Weights of a small GPT-style language model, trained from scratch on English Wikipedia.
Size: 16 layers, width 160.
Architecture: LayerNorm before each block, learned and rotary positions, no biases in attention or MLP, untied embeddings.
Each number is 500 + 40 x the weight over its row's rms, rounded and kept within 0 to 999. Layers, rows and columns count from 0. Numbers have three digits each. The size before them is the row's rms in percent of the matrix's.

# layer 5 attention query, 160x160, rms 0.117, rows 0-31, columns 0-159
130:547498420465497457459499506409506517516479508472523510567477510506502484473463538474494531489493530517516488637413539474417480470539485524557503542553525424504467447475576509476444512502535414488434481451608532515514530525549476508495601466480504496500501550463422489404469443526539472474512502513481548450547460508462539528498481541438461499568547526464502489499549530447485501487492477574496545527515575513536476546513479471565441491528454505541487506567455498525497545505517467
066:521503485528525507466522475457525560518505415460536531539525442545489553554508408429530543537441496537523488583489518531469463486523485504456541466470478488457428499450557548557452465462485517478469474513496495498572521455438519480567514493530500570475495519444516495444467434515382460500469564496502480475455514485439547500541515482476521521514550537545468483536522578563519446468494498553528471492537467598508452489553489525508471489471509520518435550592518503599477481507589470
073:455566473505513505496469473488515522489501542511514471488573436493530535507514450504488530526436522424550598467516466494555601493410559459512470451458502556470487483499468530587507515538511544511545537505474495539477514521427570537510439470556439465511523453512505487475469566400444453522479470495496493506445531484491485464471549430477501484422520481526440523460483482521561513513518436518524531531525433587507422489412466498397542479520474523558460551496517514474510499495481552
099:467441435525535503528533534473526503504489455462535459543418537502476521502510513416512496491500513466542416502451497553475491480539483574499519502529603437482490499478425548533503510501449516442464554505501569492563521475572513465525566503558513523497565537485504491548475438543451531529509445414531475485469498468525538489410532438490472491460549549501509424515544510514585456444437532478461549511495496554555489441563471507530456527530522472471449472540405515533534488545475560
091:488541443534523514386473433414466430577501542554527552485509576459512561517490513528449489548532485509535497491456488473544543450485483511494487546528570471446534540452475498422474522483465518494471476462560478503479476500473504540473498500581452469505521473468489557495428528551529477423469534540505512466533594548509542513469447491508516469503535511421537547467476428523502489441553515511526520527445561517528515527578515461525465504543460458597471435442465563488434465496504485
095:548527427536526541473457478493518501464480498470461412535537445519505506524505443550622532492510513436509519443484447495511470474428531475520460587446482520522495487508479507465508511519471497546558529466501456504484508519463511487513398400467492528525494472482517505491548513509513501511491522500468560447457522539507472455467577467545467511444497527586505479449480530504586603554544508563541412513433505522512505528492468599478532553506485465583495533439495496471517425445456480
086:475545424486515546525493527476540569468528465470478558494490517460527495363542552533506516577502462570583497462507442497510520448552471535527492539455562542515501445458426527471520570440460503436542450431497508457489457506491505567494457545440508519475479542466482450570470527502458522451501519485494584494473469471554546516552459487513517492442457577553507456470509442446493544477521455507469555567522523471501453509466494532545461475451460531550466518511441463548492459540459486
092:462502484549473465494514549420533496556410468516428534521528523538468451470509530561551443482574560522502461535410492497481512428542458496542491536496506467542469496497552533415455507472534457468466494529541464502437493546518482508523460558489534598483524453519511574485570442488586492511486529530527528439586533468526430538546540597503473456488530494537487494540475522506520530455552463540526509488482574478516469511503474550554476518530539468499469432465451461454457578509494528
099:481404477488532499524454529516478478481495530464487501424488497500505559510493553541487552489552408516618480563551435493550497526496463428498543503570510532481600504452487545527507519493560501483515495491535533539490520558492485442450510472534430552492511486538492505469458516488503509493528479462579549448547440579532504500535432537499507571455540473413522456488515537504530481432477405512523540461429452510548519478479477430461521484523553513451523510561466547490594487507513489
103:513539524478495536496476542533518526551471485505464511501524459457471498419521530488455578504506459542436509497557481507503503474498516408464585455464544568506515522520488529472559539516458515429556459426452516553563522550501531569578509509436496433521423499458523487581521558531477471499487475480460505532495445455507473535533534465489546504476467560552484508447566435486501510527518544476495487534566442504531445425448567539452573440483514475516483511516582479485504407451476551
086:559506539508465508555552507447543560542498470492482528495471504464518542442495527522543570437539504545461534457556504419541441497514401415504491515473510508558494470482457509463548508472489495543528509506441517425458517556443445400518497549553463545520458460448508504431527576482504469476456509538478415431559454543508528519508532531462463527523518504449527582471549470499473523440501523563496429498481525579467438480506452457495494491455441525471471536517455457556492492482563487
093:509525442458539451462490576443490453538493549487516525505462498489468507509554497426523451499525488473534545566487501503522561501453485519495522570491514415468436565531474511463437475503582453476442506544604574527445519500563472513477496492525484517543560492507516486521501524550558467480545453517463486552593566512557466441500452534511468435510536458452505487465476513518528492464506453567475562515446490484566470549539500460524446535525508547501570442470449504395498523442469548
098:481460530489470513484463479462516529483527504486506474489525483525484502510552434518441465543560497525451449527490546558452500465504422403480517545426596506533442533497500474452458447488479492501488469549485521505560405506564521530450487582475565460521462476558506511461513505514571465518500473532553483475509557427557424510547451556529456522576528532516534529452409555462483510508472550494455548543449543562457494536580545555489536488490487484541490477611490504479468518494507504
109:488477533478454480539548519514503580505466418429542462523560453445502530441431555497505501462456477457429561552567516462562497400515492496530476476456411552504482498515490446433519421498541486517545580567508486486551504490485430520501555566473518518479507454523529502527452527410527540495468506518452479472434547509533530479544452518447495501504502502486476534485469461495509549528513568570418496484551442537462511536496483569515494536485467522585466523458496522520539516426534474
100:528480610544584410457547470563523501502421488494452520524424538499463499463433488518514530496537601476545500495507481515446531533515518482463549549515547476552504489402477468464470437494477561476500503488556527518484562461487514513536536563539493509522524541497506511503544493548460531510514443503454518544440521510427535521537463488533491507489457447531533440514550518498553528472549503489522481510572454576438482557495503386524526499502463478506435546492431601466512521487457474
105:529465434529574510532504464510467531502450525527528556526494474454513532454470492498474439474472517446437499556471498545529417543480484421600473522449569459520501585467549486498569521491504468592485499489491537418515579578533531553532476483484508426504540521479546548564545462457433539506520462513479436536503513527488526507522444569505512503543520494514615530498473544516531512443516454473397530481427482487450548448479459439511468541505483483506522537511496537523493487480513533
104:516490585519481470529455546560555498517516480443497474411483574552529511495426514436504431498483502489450450493473523438443517527499490482398461489531533516506496499394520521499462521446520569455533521474471554574516483510502528522502476474559445464520563490443523558474495520556476530525581476493524492542524491555458566518503526530454524533517561482544428499494532508482466548538497474500465483505511568527489559513539365531411530474510514544469463495431591529477514517504492516
103:488517487538529483520518541512528529427504548572563492477507473499437533471467474491506461473436498467405456554465482493529525459510486477570489442533480457582479490534492536499518517489487483479459526528564499496473531517447509489439491530554546551487527462496434460394430521554471565527494466461457512539556463508479513546425415471467486494563537492527542502475435492541547503531518422582574574490607450525488491524429499532474459505465443523480548501502501477478531541466563436
110:453524503488539452569531489501494546525476460465435476477497528454497509566460465549515494493415472557518479481471501521562557538416474511490456422580504545528505494478555521450520413528544493540431499601407565544527520480485489528524515535503512524536488487501440501463492486533511486572503483476486491447524541481452528486590465489538509536386520448519489539437465496569523482530482459424520503482560530490554599505448496485545559527522463504482497517477533473411496490501507563
104:452475508509503433567449462560467579556439506524526506563535552566569562488553535507533473479529500522424467537487455517519528399472533523489529446529553457513489475548527438541517375479507420525470528470498529551491500480515458475487525516514479510589470462502525483499476516518475485515577550488476550555472497496491402480528457538480491485447458518442511486478557532504457465517475507460455509485486493526444476543463513588443465486579544564488444480470439522519535453463494550
102:404511488424514559539478486570551482482517489559509503500554491506497444470528520539527522497475431479513492525525500558395525474478475449482487443549527560432525498477460423472524474489503480531398474485452473489501529457521497472518413509515480446525472471525495522460511481549535468510474507552534527451427440488494489503458508493511439504617548439504451554507475488485518532477531493476545493571522439497510537548470473416475504488479597585530521488466495589467574539529553539
113:471499442486479451475470441542603538489495480449450566500501513515531450524540503519573477553478467548533433498480452541484503518472542505501523459492495546533485537458578486431491495459516517505479518495450530497516478471498487463522500470428535454523460539492509520531603485497467577504489471483496591508518501386575557520553554493570447502464473539477503447561465518565481454426535476467497514500517452484469520437535548516482517444480479572496409508512532608548447539455510513
100:555567449522521452523519478565505418528470471503547485574529482487546529495560562528469456555554548460536421496557519450513549541506541535474462550447482416506595533481472531476400506532497466507525439485508550461578430421543469472518497502530514505510482514514489500457458440575522584512484549462529502519509447440456488586507445452465509502499516514514490503507513530538491485433510550518564461528499555440464503491491458503487496624510507502474515445459478540546494504495523512
104:432459493553487480527530457487536545539483422487545568549487467534508506568489494493508464522516508464492511479474547468556504488503431492465503494520526535482534527519423436516512470429472452570510442476541484479497560527496496456477540515462486471441576498546469458497465476555522498494519491478465520452526516492557440434500549526524569407595549472457454503489540540492451501420484501495514548558499526546537515505505407501597570461424491451416484534478530571531498428526521556
097:523455453490535469543494445551489525435531460466493577466456487434558509459496539498513462486506588532520538446550493465500521465452502560506531522482559499517505521535399484531494482478538573505503480461469442470510465496447493483491495476465351497488457468522470483588521420477562453508548450516439450529450480494556462491527475576519546528495491459572543500521516496493509445485506522444570536498536493505440468528480545489470525482558560425505517462472567449507561516499538421
097:486553554520517588502539507550515517519551462503497455487530534431527486553500500535578501526530480555443479434470550466573510494543524486554482476499438459503578526538536523517497497403559514456527447543487516466533504441521475517494520439548448489498511508510525418514501566550502508443460494551501473435470529467511554492538475501444577547434475524527465513516473451523519541458470423481487539524519490531465502479462388443535543480475480561461493403505403514495484519443486429
108:564481522423573496539478484484555515549455493458503511475512590493449510443523495508473584503532489460443523536455459539508473505497470462555467491430499503506515510461519453443514451487467541477484489553527560551472424559489495458572489466517496524479544491565519483528405473524480449548545491527504463513453482482620520510534502414569490523488474494476534481524542476459486566405446476478508534406521489418514459469541550506529574519529460469497522527499515502586541555522510453
113:498569541514544506516592495535456540473491452403529506471481484534486471395530536609462495505518518552448510489483499522507561494488492561481518447507476552528487450485483466475537563509473501527557547409481415489487486489540502494556487527515514494484492453514550434530496547541461526546515462539456477497532491457515541474518446396520475475471513413518478498519462508576386541554503532456520495559422426443503491408547515489499502522512420539506500474503544493498519550517518522
099:453474525545435466518479512493502445451544456476499534459510564467483575524473527531478506584497563524490527524442468488482454471414513464531521554452506520518547536535503503530435516500496524496513540445503463520465562539543549513423480516519490512550506508518484524571522544481479501516473582497559549495511524502468488427386469515482414505459560459453399505517428540478495570496540524464488545490450497518572453450465538480518513566409462514514512515486525444599514518462433527
111:539547518580476450536515459526491512487468476604444503476471424484546533502516512503484495487451514442490515481507526490522499495471486531452438432509492485498493513559515497465547446530493501486406508509490476578492440537510542507484519457560455481452509503453491434500521521435490650550470468549560503494528462515525515490468454501377522580447537513523472462473404502561529497497404533466503405504527463481496435442514566485515542520481493459528539529530486542533490516479531538
105:535435455477525478514555512517465487505470516530549551436502468496483594439568491474445497579530556487549475476497502468488495573452531514442477468548393503514481520496529454436419463488517520503456473523471516469499487473501526477490460507502487572521591518463498480456437511584561481499496470461545536517468473503546452519489533425499510543561459509472526509472518445554546452519595505427530498562499529475470436511471511425478507410457463462541457542437488465563476482531557473
107:508565442529500500483482469511595522530516475488553541497490519502494488560472525511512582511515495517517495506452499561469553528562563512446526504453401427474504496521536467552511463477545484568524574456434534487502536516517522549499435511484444530462521539509418459419440502486515490490502509492423487430586527458475493469533496577511450509454495466468534444483559442457456509481461451547502550534450524493497473497455536500477464612482581480572497540505508417497532528458535452
# layer 5 attention key, 160x160, rms 0.121, rows 0-31, columns 0-159
074:484496489408569479562516513503462514528508532490526528443437529516504496445517541495486491512445487515485477458547503523571574444551567447521451465480514447568601433470499532480478509566489519556543467611512515540487521505499502429479480564547476474545455586487462419531525530525533541480527465449491423485470523494425515444536490465487515525496483529488509540512522520507475465542468431456560435476576520494525562439481464519467474495557507441481503564500542489508597526513493460
086:449565418440625453498494568444519501549436527487494500468511580567434498456530497486507480551444482515541460540495474505478583507549508423511515512480525430548504462506545524513438541530564438533517521498537585545527576489540535470504502513542471491534495544441508489525519495464500497490505439522543504516503534485433544460432550533483483482506476486459512456505517588444463502452536444545588490538531582466526532479484470506539482578519482480586512502437489475508511527471482493
088:533475585477446472478456485553575490442478498532530493513451499539544493524536481468469504391472471456545539555523519497428499525461458548473521531460552560482430487557508456476476525519477491473445480417488451520561550476506475468522513456515433476516497509483537523466528497523448522499520544538522562537507620544544440503503505538531482498505518424479468503499543562454495582602479532562566549537450475457458473497469556539535585494546469528506448500496529442532495543460456527
092:394501454523557505426474484564498482519525537491474479513524514567493483528503510478514478531538493533493466506495509494553501444521454567504418564529502518513544517545605502492515515557493525588490601522478486537475539513517511472397517508493498486496515430526555535505431563485529426467526472551539491505558445483582461462410532540491484547525473536491510493414499560523543467503506474477488517518528532492484446528546450485492466486461472549438531449425476454510551451553581558
102:521502507554558498501550507512433453500485437497558526544543496465461465574503530433455478517492511471547501524562481540535547524563466502553511447451486473474508481611561548511490476517468478493497493588503413509527479421480437449563529602473508553499434550516452452461516508458523439450484489470439490522494520456499448477524450544520510531502517463499452492449519457570462457511472477510550476498559555507481449572542467496522565430511458522478574554517489527514593479532506523
091:520551520571431464505505514591527532486517477547500462444438425548504477540492552438445475432492592488470551479514543460529525464475473488485487437444534547510537532593486442504467515468536524469488512463460484522513501477475506543555467538531480500489561528546459575438528476507539433559460468453542426533475518441517510503494557547562496440470526512455447519578527441537546437525510449495494551508432457438538497533490469503542463527464451488565510497455514443563492508460519459
097:490476472501507488461422548553522600511500574448545445457587454476424390527489570492543484533509502531504480416464493496482511461515430478535476526529503471594503484529482502445452515523557561486527459487514536491550585473487511484469440523460468463471520505500483513539491442460476430511454507533456575486510583503479478471449533505515504448498520480471512557458494514450531527471521567419516461464541524514456484535409509546526490482569487524542515551426437514483538467490470539
090:561557510450474465445447557452526548503593515499547505460487514532470452549538525478605484476464532557483418413509464456510459528497528437480441532553558549522475496466470642538437466459561485519494543504529484514513467592547471539436511494492521494477466479469494481533479491518429547486555513571463467517474503428476473506507465534505462478497524501491563433437448535458486467538510525439447486458540517550505443490545520532508504506498529501533515538507489495426492540521526439
100:472530509502486511431514481451499579508479505524554478525533525422520535534449464457503599453438473459453556496522540575503456477548491538422504477535588553444534478449520607482398482485499533503418488501480510480501460484483457507490464467466543502469530424573543576403506565487465591561474482489539490465516534520522495515511435483551514515436518440518519533461521506510476472467539454551505531516462469464549572463458486480506571503487523531509493547504496498541532545512507534
101:490550586508494460471468474439403490590495528471533463536530458467515443551492533525515482536500462444448529500494494569560567505529524468543490496466502547487423426555496521507510515391513518452483496407526531538517530455456476402513478439486472595450511532507458575526479504516465447553489490449579500438442469553463496516475439455534499503562476519539535558532544484554492494476509486562470468467508583482493496494506523501500456527549498485538524516464526523552438475502451500
110:477496455544547568528499570473484522491510482522484477475529570562471500535578551530505466589446541519475475545476457568539496514507562497492469431493439460551441520553556525525452492526543528507566511542516482507442537498500455488446557479533518423534456536459466521578453442500455503499588474540465555509567456507476496443483511498533469515467553443502500487463460555470498534427530498465518478403539517515516491537547480429433482526530461524398523456447518527446501549469528495
088:515543463465469483531466548509491536463545458528483471475464416478470504536484537586509552440537511513535518574439509511531496517486536542521456486420519448532364517543495492414496484428471579485517502481505529566491505542492483432521543503563514414488475500535526491652516428468515477465465586459522490526487537503423549472513551524472518467520501471501484497554448468434488509533515484492486521478461489435479461451465510484444517454507469471477486415475528515525501505442463527
106:495452565552490435525593402489533513487522490483534478467463517494618467513453512521466458458531478430520587478512583469454505535494484442512559466510478543449427525536479473534487540495492486457478518436436552537505548504512518513491457484486352594498493581534467539504567522534512545537491445492554523474464495552504488503513430441477524489484499485520558531486472533505514493494507475548466475475466450443496506482506489499530508521513555555505491554524520535518401547504432487
098:511524515496564455519514484513542509452531491528506493465493473429522445481414509542501474553554543454538468493500454522413476498447547495497519477481519492479487559573488444523441468458444467497489538507532510415500546536564489498541461559529525528519472462534595543540599433414491518493462569496473471520501523574417476429468500515485508479454411501426535484506509494442514504513570446517449504462539506504512571490527418535459534511474470467465516459548562492489522554513577526
095:466492482441508585489522522537469510480510534559520474514497457526449534419539528530528502513525555448480483518584504461492596468443510524463584553524476477510481491507511480520585465446519456509542515491501476507479511467532501527503475539503490453405540429523459495479495521528491470481540547397446507538530456557550583483452483444540503477478520454549457497552530450574521492487556548441458543476472507501509463524571406527440490413510495476468494409488502472462528567493486429
098:507467507508527511493504507501491563509534425472481464472559478457481499444496530586495515436537433468422500500492550489499584394538502493444510533501534539531491445539520525486450411483532468447495437464468498519439474464534439537436518536448549535482559477455508503456543450437501448508434477525499454448510488560504450561539495473517532520436518496516527423564544498524551451506529478499507556539483551468516509544581500508499511464570581514483445485558473459454443538491584507
099:450481460488449495468545592478474465514438543519437552520543546553456536531499497568445490543452508532516475517513497537598548498534508498393515508555498497549488530479542537487480494511478467526507498519528437513455516535547525539509414490532523539442418556570403398510510512474514522472514507541453513524497530511472492473512454484557475553526460420456528524527440516535466455560375503503496457507450540490549502457543513494528478487390497502515507506473501545483513536561473507
100:398530561486474508533423505583493526522497489510509547487495553450542544502524545494475446483491526435530501465498524540446534555496511531444502494436478530416487531430509451521579498525429458497451540446515412444524505501471410476546422408431605524519486485503559548488540429529538504457425558494479550487504516520588488509517497515494481516489553526455521519526448487489497569519498509509514448435488566467551483500496506561474512496541496480497481455520492448450462483539477530
102:552496506462493488492461493525492566568531478479537489547507538507507534427500562581440481503420487524484527548532500500413473482438476535540431490470519494466486509419549473537584532439528529550479472476477438543472396480557529497457516419482561433493514516500466466517548496466512465487570509519497482592453455467514448474457468499461450571562512516522448440453461452475475512448520510533477448538460532518525494406492507543528503490475536526503576516481551523450549515570468510
101:513490506477525564510487524522496422503512574508545499516492467414450494503487598529445503496494513488473478503538569440466513471459513489529486466480449587452430535442495524486463544411460510434448423625467539464583562536499532476442462516538537490500455481468538508456569510625526530450538469565524507532549482569529466523505525491505529505433514480475490522462510519538517502522496413515468568508472481487463542468501449488473494493487505522488518448444479498474501466580463528
097:531516455530545510471525477473469579500512479525469545468441525509469566566519533529558456477488456441588507519520547516585573515567478415479534522496523406544467523469500527536507532519528421502471483554538485511496492571501500506475539490520480489441434487523503492492533524529526550422449532602519430515440557459422484499464510522473494490475537554590509518421514467499469452461542520489530464384499463490550465565454495538452532456476530448527497474520447487465492502499478499
099:523469484462555493462487457474499598492502548500453502514581501462522447555502505538549585520534484468468536533537515399499499533480524489456505533522433473591533528459468483521515509455613489461497522460476476549493513484532574450502503516501510595478542455514460519508513471534574441473578494522488485507437504467459478448519454443460511474475454493581488497471470413493463452508533454513551509540442557526445595531474463541556493535494522541513506530454424466493502463467434476
091:597409506535438539445470531556420443548493538537517502468503452469528461585514462545492521457490459524501418499483444515491479532478504521464545552421443472504570491510457410514565505529497464544426521528542484486565499561486509586482517487460485478469511497481472579450515508546499501463438448408502512507492515497507510581437540370499523507521568449513483530522528448499429473537520526574503482508496495527509512542516484499541512549461515536477502502544476465557476495522490496
093:509532476559514562562521493499588508487460562427628533543448446504538521479489502482569480450499532564517525497438482491466476565515498446441530469501496477503584435591499547530455496496432465538458486557516547549526512498540461552499488508513470472482437476519484518474517569499533495511520510539503531424457466553504426469493441502454467503532478475520438514536501537522570523467531486553479447521490585488484472545521544452515510527486559441428476443498506461467557495562530430
092:450478498496502478530474544488487427468482512499460400478450515414523519499563533473568565513458433562497475492529499493458482563614451463509491530495478446531538501492532548395488541532491519507459485490531574551524495573592517484518474590529463449483491466432444554537522505431497509496535466468456494499523457496496588532461494517502546505532480434523493457569491481514488504432461504497531528524482552493513448536457440529471496429489514596409530482494488458491501504521458513
095:528444487574469473488449542506502531519418491522536514492440469505477452396499528520489524569480504479453527461567500538484493479430511517546520426450471543514571612516477418475519496555537479531471518431518519505481513478537486540459469510537599404534527430576431511475463493531473547533494510533471510449432563574511552490500462523473494543536481512520464545471495460538458555496498482538526450549503518579466555483487533507509575542506493486477522553460431505495437470484475483
105:482484503513444426442531432498540403505550498497537514536534548520545472467508485529512486480516500484468489512492530561533490488474431546435521577541489494432447501555464435545410490513482456528535497491467493483448500423559466501490525498523466472528548477521460590521524492544518457561497521532521464486508457487447437513540458480560497420518458479542469488570526519588430484421567468471495464545491502505548493511413435504445510461510525562572559465447465568438508498504486508
099:490538541534520443511506502485410491416521467452553475542559471520525497411556575569488441498500495492621480455467449500483522511538500501516458478561460500486458511456524535541475489537510445461526525494499480531505554522468472502409561545510496524434530458461559529518521468539492385530494572487435449472501484479487550540496480502388504454532504522527467509507566469424476450519515505569545534504483566545511489440479435484525501490490472491489541488454492581540487513529525438
093:530530528497433496510535520511487482401439477579543523496511546486590481514474473534485459537498466492475477531458513460544493439557464532508450487473556501551491538465465540508435508458448423483472452524545488479459454531411606533451391495495519525514549517495503565502492457501459417537549518486415456472477449541518459534511437535570512455502519489507471569510511506422490565571495510518551576491519484480431502548530516464541554508517447483578505548483510494535523501478499513
104:461483470447445420493538495469476499444559438528556482449544597460506460484535549493479550481452488500524423488458583425601548496535518471522448506474457470427527445456542493515538475577518455520529555538547503517539531476530528494455535539512532490471556467536492467543491480488511451475431498524484568524521484482585430480561505539493479565554508439530437502479461513479510482551485479469472422503577525519499551485523445518526474499502529493459517550524512424522512512454495595
095:532495502466443570527518410532489397527486506514553536502522504595514491529483498457562519533452482556521491468556496513567410544473467453510514518527457425572499510469578458444517387504579542515462513520514482508474520452449484568503441455445467434497481510465535502527508537546478430447476485474464536478500504530469543515547486498528480441496553455500445485484459544466513399511516470543484491563442524508452504522477521513499556478562481548559540414525527456487492486533513481
106:531477509536534379536456562501556540415525555502505512495438521516537515481453571448513553402498554502477396507524497494515563534454481528456488517532491507508427533488472506432465557481526503502416456543493514448526478481489506445492541516487482427539486499474531468475492437535511493438555483486467488499488517487463539502515481478536438586472531499450442402519496504446509525463500507508517521443567526488543573493478573462551485450533565579558524460537477558487543526536514510
# layer 5 attention value, 160x160, rms 0.113, rows 0-11, columns 0-159
112:518541489490459424553433540519473505500546483492433492533488463439519442573508475493482537546495463551393501467451422450519519498512499441477453520552503556550508487553455487454491518515484492501588493512569443468504543518485504476446470489440513541528523493518517404543482546583486500524498500470458469535400480465534514499503473508486486521493442556421480514579510544578465462548516450518523539556507511580533522463483501575411507551440510535528484540498578462477501479527470464
111:576502502466543513555519475508527527522607468462435482473505479520586500552506494450538520497486438592547536479492446462492534487566556531506452462556483537523415528528482527493486495514533489555498512516525400502472545471497492500479464559493449415507522501504491479564526518419518491535517499438445565550429512509506503577478489422557509527411521512469444532489488470481507512453481458477453487474527510491488451473471487563470615530512512443494496493475538449546569440477561542
101:448579416533454456519463536533505503465530435555480510528503504456501434525492503536462480526471465531455453478479448478507507542473471527538515501485504460459453472521459500540541467495487512480537429461576569422503486470474458446459505470474534472551507495469560513474548534576489518567508543524489506502588551490579545484510506466583492597511540448544499517499518426509521436446435544551574459508391538536528525438561480502501529519471522531449551441511510499476506546576494495
095:527515546575412497482473467452540530422424511501501456468395469543420417485513470523462476506494580460528500480513437450452445547471523504516503561487559446484507534595505453518491511466485532479537498515524419443537551497437515503488521539513448462533482482478543516510527496500443450458534479512464495485436510488545495521550492489521518507402526451510508451486466459424456537585505539512510490530493507512456504558434512486509566431538466509535513568561455466467452563502463538
102:526552562455513534491459532524501487554534551504511493471521427501618504502469548480621540479478505484507443527459481527495488511483397521521481486498499525527487516490563468504502505474485478534493501460516463384490490513529445494441516520508494563515496487485535499557528435387433503609549512432551478500520475473472500519470525485506466481534510494513433483495519563507559499442531493478567437437499483500547521457421460514529513514448562402568551534457507489453540493515447472
100:455493550487499495517471528466415532501513515527409540499513538514436470495513582441504523464429564529448435472526500468479466617480594477484515509564562474510506528475458529519550579517490507505494515480507514440533557554503466605507532512522484511533509529533471504465475432447490526493495483539526516468494540497467516486469472438552520529432473430581530494469446493464471509530496482457494492445490488560483479443506460555592500518483476528535475543593549529513527509432515394
102:572545446521526494456450455491498429488447476534483498575524573583506474463540502432537520464507546502506501526510530541501424469493476555529537564518522527482518514570468439466517487506461463431497493403476510425560494484513536538438492551512484526450536632458513467508473430459485527534507510437510444552540484510441481493436472452472519445503507557520469540550481534582445429523445489496541559491531491570490455499546513504524512554520460574508548460519486532459488484486499512
108:551491519496474514477475407584531469528511468505524543511529470420417509494579489554489537597437479523460412507541531525552457609419513473423490487546439488502489529501505517498496461487480465500491525453543448543492555546521458508462500567464504441462459505585560590490526465496519508517436476537503469503442497482492538484514487425499521518504459440476479464467521573488480526425515527498556490469475475483512475443497573513479559550523536483465554534437550472446527534488489503
109:452552486553458524489536539429529514502465496460516563535621543496504471529482534522543560482473528502444476494429503590529520450532502478522549468528532561537482546461488480456534468493489473490531472504475523476494496485531564561523471466497469433562477478407435462549480502470409444564519533478510450424480521504448514514523480535466449560485526503509592471489560439528580519484460490515465522502457506469561485534507536476458525519555402545466495477524491472574518583464461493
102:595511480521504545459512520457436439458507498562464518527458460492536590491545491458465545530471506511477492506492493536530510481463528505441454472456477482478526473430529462492468534499433526485483496487492528473562583449479478510495453501458490519415460543460458490552488577523541514518494528452506454476500475427473595412512541558491486476462428509544489560563537553486473522464525559460475491487490575540532455502611566516498514519452537473476425462547442597515501560501497509
096:466583478552451451514486511545514474481478558480461497469469434463473529506535492481444501546552398526525529477547502526555517537520491500497476468471498535490538542507477549451545557507513527426536499504574420506463511541549462488492524476544494497492573497570421401461524521482469422536503509515563516498538504543524538442406538581521449493504493440485461511459583450484510505433514478486443536520477445495535520528461504551579476409489473499499509499513428498515571561559477486
102:486406473551491436459582516489411526504522471551458484491568512608516424500522502512485439581549521564480478521489499451447488421458520567518505438415499498534481522538427486477486562461494514481493563531521492540462550511462516472486500492491488456517469506538443520472521487445489553524451480420525516479462491500534521527446393429493488510509492581464512550548550568479497487539495521528552519521525496524470536572503459460457518441478568450499477502543489516538441482460482444
# layer 5 attention output (transposed), 160x160, rms 0.142, rows 0-11, columns 0-159
114:529510484463568567435444497464390554502493544470498470504477507638475439484492522549494512488469469521574518502503492499479499529552527550436531518551433555514468496447447494538519531512424477521494482525458516487508446491494554562496549486504496529518519425450532479515463491525465558528480540487483470427535474520490523458489554512525506528447549475490467431437525580475523481515529463495473561517527505554593470450509456453435490514530491508513471480539508634452487506421452516
115:515519513425504508469491487504472517524437499526442563501519517479520557463524526506399482455473514471545544472537515498503529574516502415521580477493464479511494477440461432630505457487432436489562563469553547551474523538499513485547477452502449507565527547570430555518487518626568457467534456511517516439517467474461484487511506466499530520426489561467509481505543500533463516471507436532530523453497498553510504555467530555419492494503450488436549465493494481433478533483497525
111:489529407520496501502519508509459494504482500526558490457478510558459513529478477546477439507558502484497421499551555456488498431525470516468532485549572499443610474476478501586498591585488512512533559497485515517531490504549546521481483525500493497459509491408519486498447485472517467565477524574513463516463469524506500534432510528434534478582514447480508485498558534460423458579465473561482480474491444535535519408457550492495465418455558484509501471493395497558558503482475541
100:531621449513503474519497517519448486527510538430394576536626476521516501544393479509490481480508476513449513519540419508496476550454486529454531576556491524500487504547508485522540476515514555468464495498532535473486490431530507527428506461448511499423558588485519551444483540550485475526494486530552490491490473532512471541458474505462471462509496474524591462490488517469559427455484499484506411523555496577457510445507470524480490545475497520520462517529582464511518457470438483
107:517513547589480473419481525499460505433477489521510458484483484467465525466446475475495518473551408484505493488528547452487541550459535456550501427504453515575522460496512500561551459463521464444510599522498480479502474527470559501551463477588500507506472518493569488506485534533533477575505554528458467545446492455602505442509557484538567467489587510463554510511486496504529584430493498532448508425494473459491463525469418477595491477509441552491535451514525520464454469485525550
115:496506467569502470555505486495505535435579530457545526584467546543509579515481449467464549489537445488535567509572529497474506529473443485489479516493448482471437466509473495488541533607418548469503511473489470530562534527533443468518479428472384436488472518543585457545505580508484491508497542493524517463487501555468384496478427486492415441507541518500545471543558494519523490509478501478533534511382451516505524507489509434521484466543502531521517483516483486502533447524493509
108:580451498542495478562519501480481548456542556457473421487511519513488525532501533548516547492526474519464458489526446487517506506493487470474510497460507514435489535547496502499490434510410430452480541489439513502472553410500430548424473403528522521517565427489472469499475482495520469567448496518438545510466524416496422523576534523542509527484519457521490449454480437573547552500514453496490616461532526466558545543587519468523514503482528478474479542517475556567491494557523532
116:493473541525565552475549547425491507485527510459456493475440447506562529479471488477523494478491536536473443452535619501412462487536511461623503582500447467540527508515492462537484503511444540554509549493497481537473477466509577473445496450519516507464468511472466461555529544452470454450490481591470528490502478498561486547480532558519539440523496475576582499501533498467532478450445553492550457507492491469462464526555531442479479453511487467548466554555513507458469521388479525
115:533465503493494443538463471472447542515520441539468573510463568537539523466466522545474468421546494483511465449441439531432500489492429557576450498485506527421535442448520488520492428495572512465556454573511531469541545493542501460548545547492490516458502521461465491528537486486540516490498578521488466498574573429488452515434546489460486564527530474477454493518466520518531443517564461523503522532454488473461527507566498518542518515517572546482453529459419470416459513526486590
109:535495444490471442556490504505480563585475462535508459473499449456456498499533522528528518478461441545460511467451513519457448500470448572539567478530540448537475494559526500469491542528472498588505513501473453514478474584530487495471500388466511474505493463509480454558451518519465491491554559478473560441447545564483489545544559541482528531473547543535453516491426502440552521501530524488477569475549573520446432539446466428506537510447582497461437470593483498487528522456519486
112:486539533462446493483516479448491503473454500612515434537453493552500516533428493450526575470543487445514493508456506471482444517514502567469551462541492463503527499531470494460553494529482489544414460536423475518443464526509567530578536530559470552427466512609513584419483490474476543445482481494503495452498443503450491517488483502522495515443439484471536523629548482520506462477539532544454484523490460562482538464513494537504576475477551564524482510500496485493471590461497475
110:536549464480510499480511481445493527621607541484574474502448513457465486518477510500512462435490473529478483411587440490455551540559488503505493484545493541460488469406521471435554505494442445491560499548515484470586585470465470609504470479531517459551478444526533586489531456471458496507497482465444471472561506502483503502501506500520492456505484509506569494452496468513445503483477508569522442479535489472446498509478541520472583534500486577499578490481526488500578463515456475